Part of a small language model's weights.
Size: 8 layers, width 192, 2 heads of 96, MLP 960 squared ReLU, vocabulary 4096, 7.08M parameters.
Each number is 200 + 20 x the weight over the matrix's rms, rounded and kept within 0 to 999. Layers, rows and columns count from 0.

# down: layer 2 MLP down (transposed), 960x192, rms 0.0974, rows 891-922, columns 48-95
# up: layer 2 MLP up, 960x192, rms 0.0984, rows 892-923, columns 48-95
down891,174,223,205,189,185,206,190,209,201,179,220,235,188,204,227,203,184,243,180,204,226,221,175,204,189,190,223,162,197,191,184,235,181,198,216,221,237,121,205,206,196,195,197,234,167,226,196,175
up892,209,193,198,172,162,198,203,179,206,233,157,183,226,227,202,196,191,198,188,201,197,206,192,205,214,207,172,188,187,189,176,212,191,185,217,194,198,204,195,217,244,202,186,241,166,183,199,215
down892,212,215,204,222,221,219,209,207,213,227,211,180,216,189,224,169,194,208,184,180,233,188,217,216,177,213,195,163,212,211,205,194,221,193,207,177,209,197,186,185,218,187,193,192,170,189,188,160
up893,229,205,184,194,172,196,201,233,213,199,221,201,202,235,208,187,212,184,194,232,228,219,212,206,203,234,204,180,176,181,218,213,202,203,203,212,202,205,207,166,225,194,160,200,229,221,283,208
down893,214,182,246,193,192,219,211,154,213,222,185,200,192,211,219,196,201,186,190,210,208,212,183,191,180,211,220,239,192,189,194,217,196,193,203,208,224,190,204,207,224,191,247,218,183,205,225,197
up894,189,210,201,199,186,203,190,206,200,218,219,193,190,187,191,179,186,215,201,215,215,207,214,204,203,206,171,200,196,226,173,184,221,203,195,173,215,191,199,204,207,179,198,216,193,190,192,193
down894,190,206,188,198,219,178,207,201,180,206,236,203,175,221,206,208,196,164,214,221,163,187,203,213,204,188,186,197,208,207,192,248,172,148,190,185,196,194,195,206,180,235,197,179,217,224,195,163
up895,203,212,189,203,193,185,179,158,204,169,204,202,213,230,189,157,202,205,193,170,225,159,211,162,176,182,212,220,195,198,229,162,194,188,231,208,237,158,234,215,215,163,215,182,189,203,233,216
down895,188,229,191,230,144,186,177,202,196,189,192,204,194,207,217,197,244,189,200,226,198,191,221,211,218,191,221,191,184,180,188,215,208,171,209,210,222,212,153,180,189,180,254,234,201,183,177,173
up896,193,202,206,206,201,164,200,233,198,205,179,225,171,195,188,172,208,194,223,219,196,210,163,197,182,180,197,201,197,186,190,191,190,202,175,200,219,210,187,177,206,176,222,186,189,191,215,169
down896,186,196,185,206,198,214,225,201,195,161,215,185,225,203,187,205,191,215,194,195,181,213,211,212,204,222,196,167,171,199,198,207,226,197,227,170,156,222,191,244,166,209,189,168,231,186,206,179
up897,217,196,182,222,170,190,209,175,208,200,197,204,183,178,190,160,211,183,178,205,218,184,190,181,179,195,164,192,179,193,202,178,205,228,202,173,185,215,260,215,216,207,174,215,212,193,189,194
down897,207,202,173,225,243,213,192,171,174,237,220,219,196,197,194,199,210,240,226,202,210,218,223,225,202,180,223,229,182,194,210,200,214,225,223,196,205,186,145,201,221,210,205,190,189,178,192,232
up898,209,187,178,174,193,199,196,190,174,191,223,213,217,186,195,171,235,169,183,192,189,158,189,175,170,211,220,218,194,217,176,217,209,179,185,194,182,220,204,225,202,178,204,205,201,181,160,189
down898,189,206,208,216,197,202,213,212,244,223,187,171,202,209,183,230,177,202,178,161,211,230,183,187,190,205,180,201,211,205,179,191,189,186,208,200,165,195,194,196,188,217,211,157,221,194,193,188
up899,197,190,188,177,164,175,195,192,209,197,206,222,190,218,211,209,202,244,214,185,221,202,199,218,214,231,212,220,221,207,208,229,221,186,208,194,202,172,150,186,184,221,203,221,178,205,205,185
down899,204,225,197,156,210,164,211,223,202,222,174,196,229,169,187,206,213,246,213,225,210,174,188,198,183,206,197,221,166,171,220,200,197,195,227,231,208,216,234,173,194,214,239,220,216,195,183,215
up900,190,169,193,220,165,203,235,165,218,157,212,235,197,211,147,181,208,183,188,155,209,211,198,202,200,212,190,184,231,189,187,178,215,223,211,199,194,238,218,224,223,206,218,211,169,224,181,207
down900,202,180,212,183,200,195,230,219,248,190,194,207,223,183,189,227,194,229,172,185,211,191,204,221,209,205,207,205,206,189,218,232,172,204,181,181,215,208,168,227,186,213,184,216,146,203,160,218
up901,197,235,199,166,241,215,221,178,231,188,222,166,206,250,197,200,180,207,235,178,168,188,161,224,173,212,231,217,192,174,194,193,209,216,189,184,206,226,201,209,207,190,232,195,183,220,192,179
down901,230,215,153,208,190,191,195,235,211,177,193,185,178,212,181,173,175,202,169,191,183,193,203,182,212,187,200,192,178,204,191,184,177,212,224,222,219,220,194,158,177,222,235,223,158,199,199,195
up902,210,204,178,229,228,193,211,174,189,196,242,213,199,191,194,173,228,210,231,195,240,168,173,178,191,241,207,191,168,190,178,212,192,158,193,196,208,219,195,192,192,202,215,187,187,212,231,228
down902,222,206,220,194,197,213,183,168,165,205,206,239,190,207,206,216,191,181,211,179,160,224,207,191,221,178,201,195,203,225,219,201,214,193,202,244,206,174,211,195,187,181,184,192,192,214,234,197
up903,210,211,225,193,238,207,193,185,181,196,200,197,233,208,203,195,203,205,184,208,170,132,194,210,222,181,218,234,180,189,210,246,190,195,196,215,149,160,208,151,164,221,194,211,201,215,175,211
down903,212,230,225,186,197,210,208,216,186,158,194,216,222,225,202,201,230,227,205,217,203,209,214,178,167,238,206,228,201,172,198,231,228,167,215,219,183,202,223,233,195,193,222,200,182,226,205,199
up904,204,204,208,248,164,171,227,206,249,182,149,228,213,207,184,201,200,200,178,209,175,207,159,176,166,193,216,162,215,205,192,188,201,190,226,180,200,198,199,241,254,205,208,200,194,257,174,232
down904,210,198,158,224,191,175,204,217,241,228,193,242,199,214,189,192,231,189,162,200,173,204,195,193,219,213,226,199,175,199,188,207,200,204,223,202,221,165,191,229,221,186,167,219,204,192,168,200
up905,206,196,186,209,185,212,211,198,209,180,250,228,197,244,186,199,207,190,232,224,172,219,228,192,244,205,218,194,213,147,213,221,212,198,186,233,182,216,198,186,189,177,192,221,171,156,187,198
down905,200,191,198,178,202,182,208,186,211,230,220,202,172,218,203,211,243,194,200,206,228,207,199,189,162,207,212,184,210,195,215,192,195,196,163,200,176,205,194,224,219,207,170,196,213,209,196,211
up906,179,216,175,206,201,213,210,229,213,217,164,181,170,169,187,200,196,180,193,190,180,210,170,168,210,166,178,201,175,151,208,181,208,193,215,236,199,196,221,187,204,174,192,206,152,197,199,206
down906,217,194,162,183,206,205,196,189,180,173,178,223,212,203,181,179,211,198,205,205,164,209,205,210,193,202,173,184,197,171,215,214,201,177,217,198,203,196,195,153,186,210,218,240,250,201,206,199
up907,227,198,162,208,197,201,174,201,197,169,175,212,226,206,220,163,189,184,195,214,221,187,165,199,251,189,199,221,206,229,198,181,179,187,213,233,198,180,177,228,210,217,194,216,207,234,224,194
down907,223,193,221,221,246,188,185,225,179,154,222,149,249,180,204,205,221,194,197,243,212,218,226,218,207,169,226,182,196,197,176,174,189,226,167,223,187,221,178,187,185,207,214,197,207,221,177,191
up908,207,232,223,186,199,204,214,183,200,175,221,241,211,192,193,194,194,192,221,214,206,197,223,190,204,213,221,166,186,200,182,230,191,185,224,229,176,222,198,220,217,204,230,210,215,218,173,212
down908,206,211,198,175,231,214,185,219,172,179,240,199,217,207,189,203,217,227,181,196,183,203,202,203,175,187,230,199,192,203,204,238,185,175,171,182,262,191,177,177,205,183,195,194,219,222,181,198
up909,189,216,180,177,184,211,189,225,221,173,223,208,247,218,177,223,187,180,223,181,208,157,204,188,187,167,155,191,250,187,219,190,204,202,221,207,226,198,209,196,188,240,205,180,213,178,154,189
down909,227,230,194,195,197,196,210,226,206,193,221,240,180,168,201,196,223,207,176,223,205,203,199,213,187,176,201,188,229,230,216,202,213,186,213,182,195,188,215,208,192,191,226,204,207,204,212,186
up910,237,227,186,220,199,230,229,200,183,202,233,220,197,203,203,177,192,163,191,210,203,163,217,205,204,220,169,169,229,187,194,206,143,202,211,162,199,201,192,179,193,204,235,228,215,230,203,214
down910,212,213,220,243,186,249,204,195,217,186,210,175,235,218,216,199,200,190,183,199,181,255,185,171,205,184,204,192,222,183,207,214,227,219,172,209,210,176,181,211,202,197,161,200,210,235,198,174
up911,207,221,223,193,166,201,196,239,219,223,215,203,238,207,223,208,211,202,255,233,198,237,209,205,199,175,182,193,195,173,179,191,216,207,186,204,178,225,195,215,192,223,185,207,214,174,227,215
down911,206,207,246,202,203,220,184,197,168,196,199,212,196,209,203,208,189,191,232,214,202,171,191,168,194,178,230,192,190,227,163,187,189,219,184,185,211,201,177,220,228,216,188,179,224,214,225,201
up912,182,198,183,187,198,186,196,191,178,214,201,183,207,188,176,219,208,213,219,207,209,170,179,205,201,203,172,193,205,219,197,190,190,180,200,182,215,211,204,184,227,196,238,180,217,191,208,196
down912,240,211,167,186,208,185,159,200,199,198,222,218,200,201,190,196,176,231,212,209,185,183,219,180,171,175,214,194,175,192,209,179,186,214,163,177,197,200,183,171,204,220,180,197,204,183,196,212
up913,223,180,180,198,194,195,201,189,167,214,166,177,197,198,226,170,245,214,201,170,202,226,197,167,226,174,178,165,210,208,177,196,212,178,185,188,202,227,199,180,204,217,198,209,204,198,220,213
down913,170,205,180,202,192,181,225,188,202,197,202,205,217,206,158,209,202,199,236,194,154,215,192,198,216,162,203,209,221,201,218,183,193,205,206,212,214,183,206,202,205,185,204,228,217,185,167,200
up914,210,232,245,205,181,217,191,171,218,219,213,213,168,184,145,188,204,186,196,197,185,209,208,243,157,159,179,211,231,215,201,195,185,205,204,183,180,201,178,215,230,222,217,173,174,193,178,193
down914,249,190,204,204,176,233,220,175,200,214,194,170,211,175,186,168,213,160,219,191,221,185,190,196,205,188,195,211,210,209,192,180,170,235,232,179,234,203,231,209,196,249,200,192,212,222,200,167
up915,222,192,160,193,260,202,172,206,185,205,188,227,230,235,221,210,199,172,226,227,189,232,244,200,204,203,214,178,204,193,194,183,218,201,176,189,183,201,207,216,223,234,243,216,212,190,190,183
down915,167,199,203,234,180,221,187,227,195,253,238,212,222,249,225,199,193,181,199,227,173,229,198,189,198,204,238,201,179,197,191,205,198,175,205,249,210,158,226,248,188,212,241,223,214,170,219,206
up916,218,178,211,205,192,173,235,170,219,203,219,249,216,225,192,216,200,186,192,212,166,203,209,192,209,227,185,186,211,204,168,208,217,217,200,229,179,179,219,191,193,206,202,208,199,214,178,168
down916,185,224,191,194,233,231,166,199,208,188,205,170,205,195,188,215,234,195,199,196,189,200,230,190,199,226,214,207,237,219,231,186,192,228,212,221,206,187,212,203,218,203,209,178,215,220,220,225
up917,207,193,262,219,210,190,211,180,173,216,223,169,176,214,228,239,203,202,198,216,195,189,195,195,191,184,192,189,198,209,184,205,218,195,193,171,211,218,212,201,189,218,203,205,210,163,202,189
down917,180,183,178,181,235,196,224,204,212,215,214,209,198,198,179,203,217,191,221,188,197,192,200,194,213,196,196,196,215,172,215,202,222,228,202,216,176,184,185,205,187,197,205,194,200,178,191,234
up918,193,193,159,182,212,191,191,205,196,208,178,214,187,193,202,196,173,202,236,205,207,198,188,214,200,203,210,215,230,203,189,194,180,191,204,189,192,210,198,221,204,174,203,186,205,205,180,183
down918,196,214,192,237,186,249,221,206,210,176,192,193,171,199,179,222,218,183,178,197,168,212,201,217,182,228,196,202,189,186,205,170,223,176,215,200,197,209,202,187,207,208,195,202,215,199,225,214
up919,187,189,204,201,159,203,197,184,243,192,203,233,194,177,200,240,217,185,188,184,201,200,203,193,204,236,223,203,206,228,196,191,200,201,196,221,215,179,189,197,237,173,184,188,196,172,167,164
down919,206,207,228,196,173,204,212,218,199,211,208,193,210,192,197,239,229,160,204,221,230,200,194,197,173,225,199,198,189,206,208,227,219,206,198,179,208,208,189,182,238,213,185,232,186,204,202,201
up920,189,239,206,201,183,189,236,190,197,225,226,197,222,201,213,204,184,152,186,205,215,201,223,207,214,205,217,218,221,207,180,197,206,221,216,198,199,190,210,188,200,224,223,215,197,205,200,206
down920,202,188,193,184,194,172,184,212,221,171,235,160,191,179,204,189,256,202,204,223,215,221,216,221,199,161,199,211,186,177,166,202,222,193,196,224,205,204,213,228,188,209,188,247,228,170,199,197
up921,213,234,203,190,232,212,226,217,192,215,178,166,201,189,208,194,218,207,228,218,187,202,204,179,214,214,174,176,196,200,195,191,194,190,188,180,216,226,155,159,215,189,209,209,220,216,222,222
down921,202,195,229,237,158,182,228,179,188,209,157,215,187,218,194,178,174,180,208,202,174,221,193,214,220,214,199,206,251,190,238,190,227,191,210,204,199,210,200,222,202,213,186,211,211,221,158,176
up922,168,193,216,207,201,217,208,185,209,227,201,234,192,234,213,208,198,197,183,219,196,182,221,238,192,193,194,204,203,205,180,210,213,200,208,207,186,198,220,211,209,198,198,162,188,190,189,194
down922,208,191,211,171,201,197,212,208,198,206,212,214,203,198,189,209,190,218,200,226,224,204,174,201,183,203,199,201,191,212,202,225,190,165,192,187,200,191,220,215,191,191,202,190,202,219,207,197
up923,215,237,193,185,221,184,215,163,227,195,229,166,194,212,211,196,221,173,195,243,219,239,224,171,213,218,228,185,224,200,213,206,220,199,145,180,215,178,185,234,213,234,178,215,195,192,191,192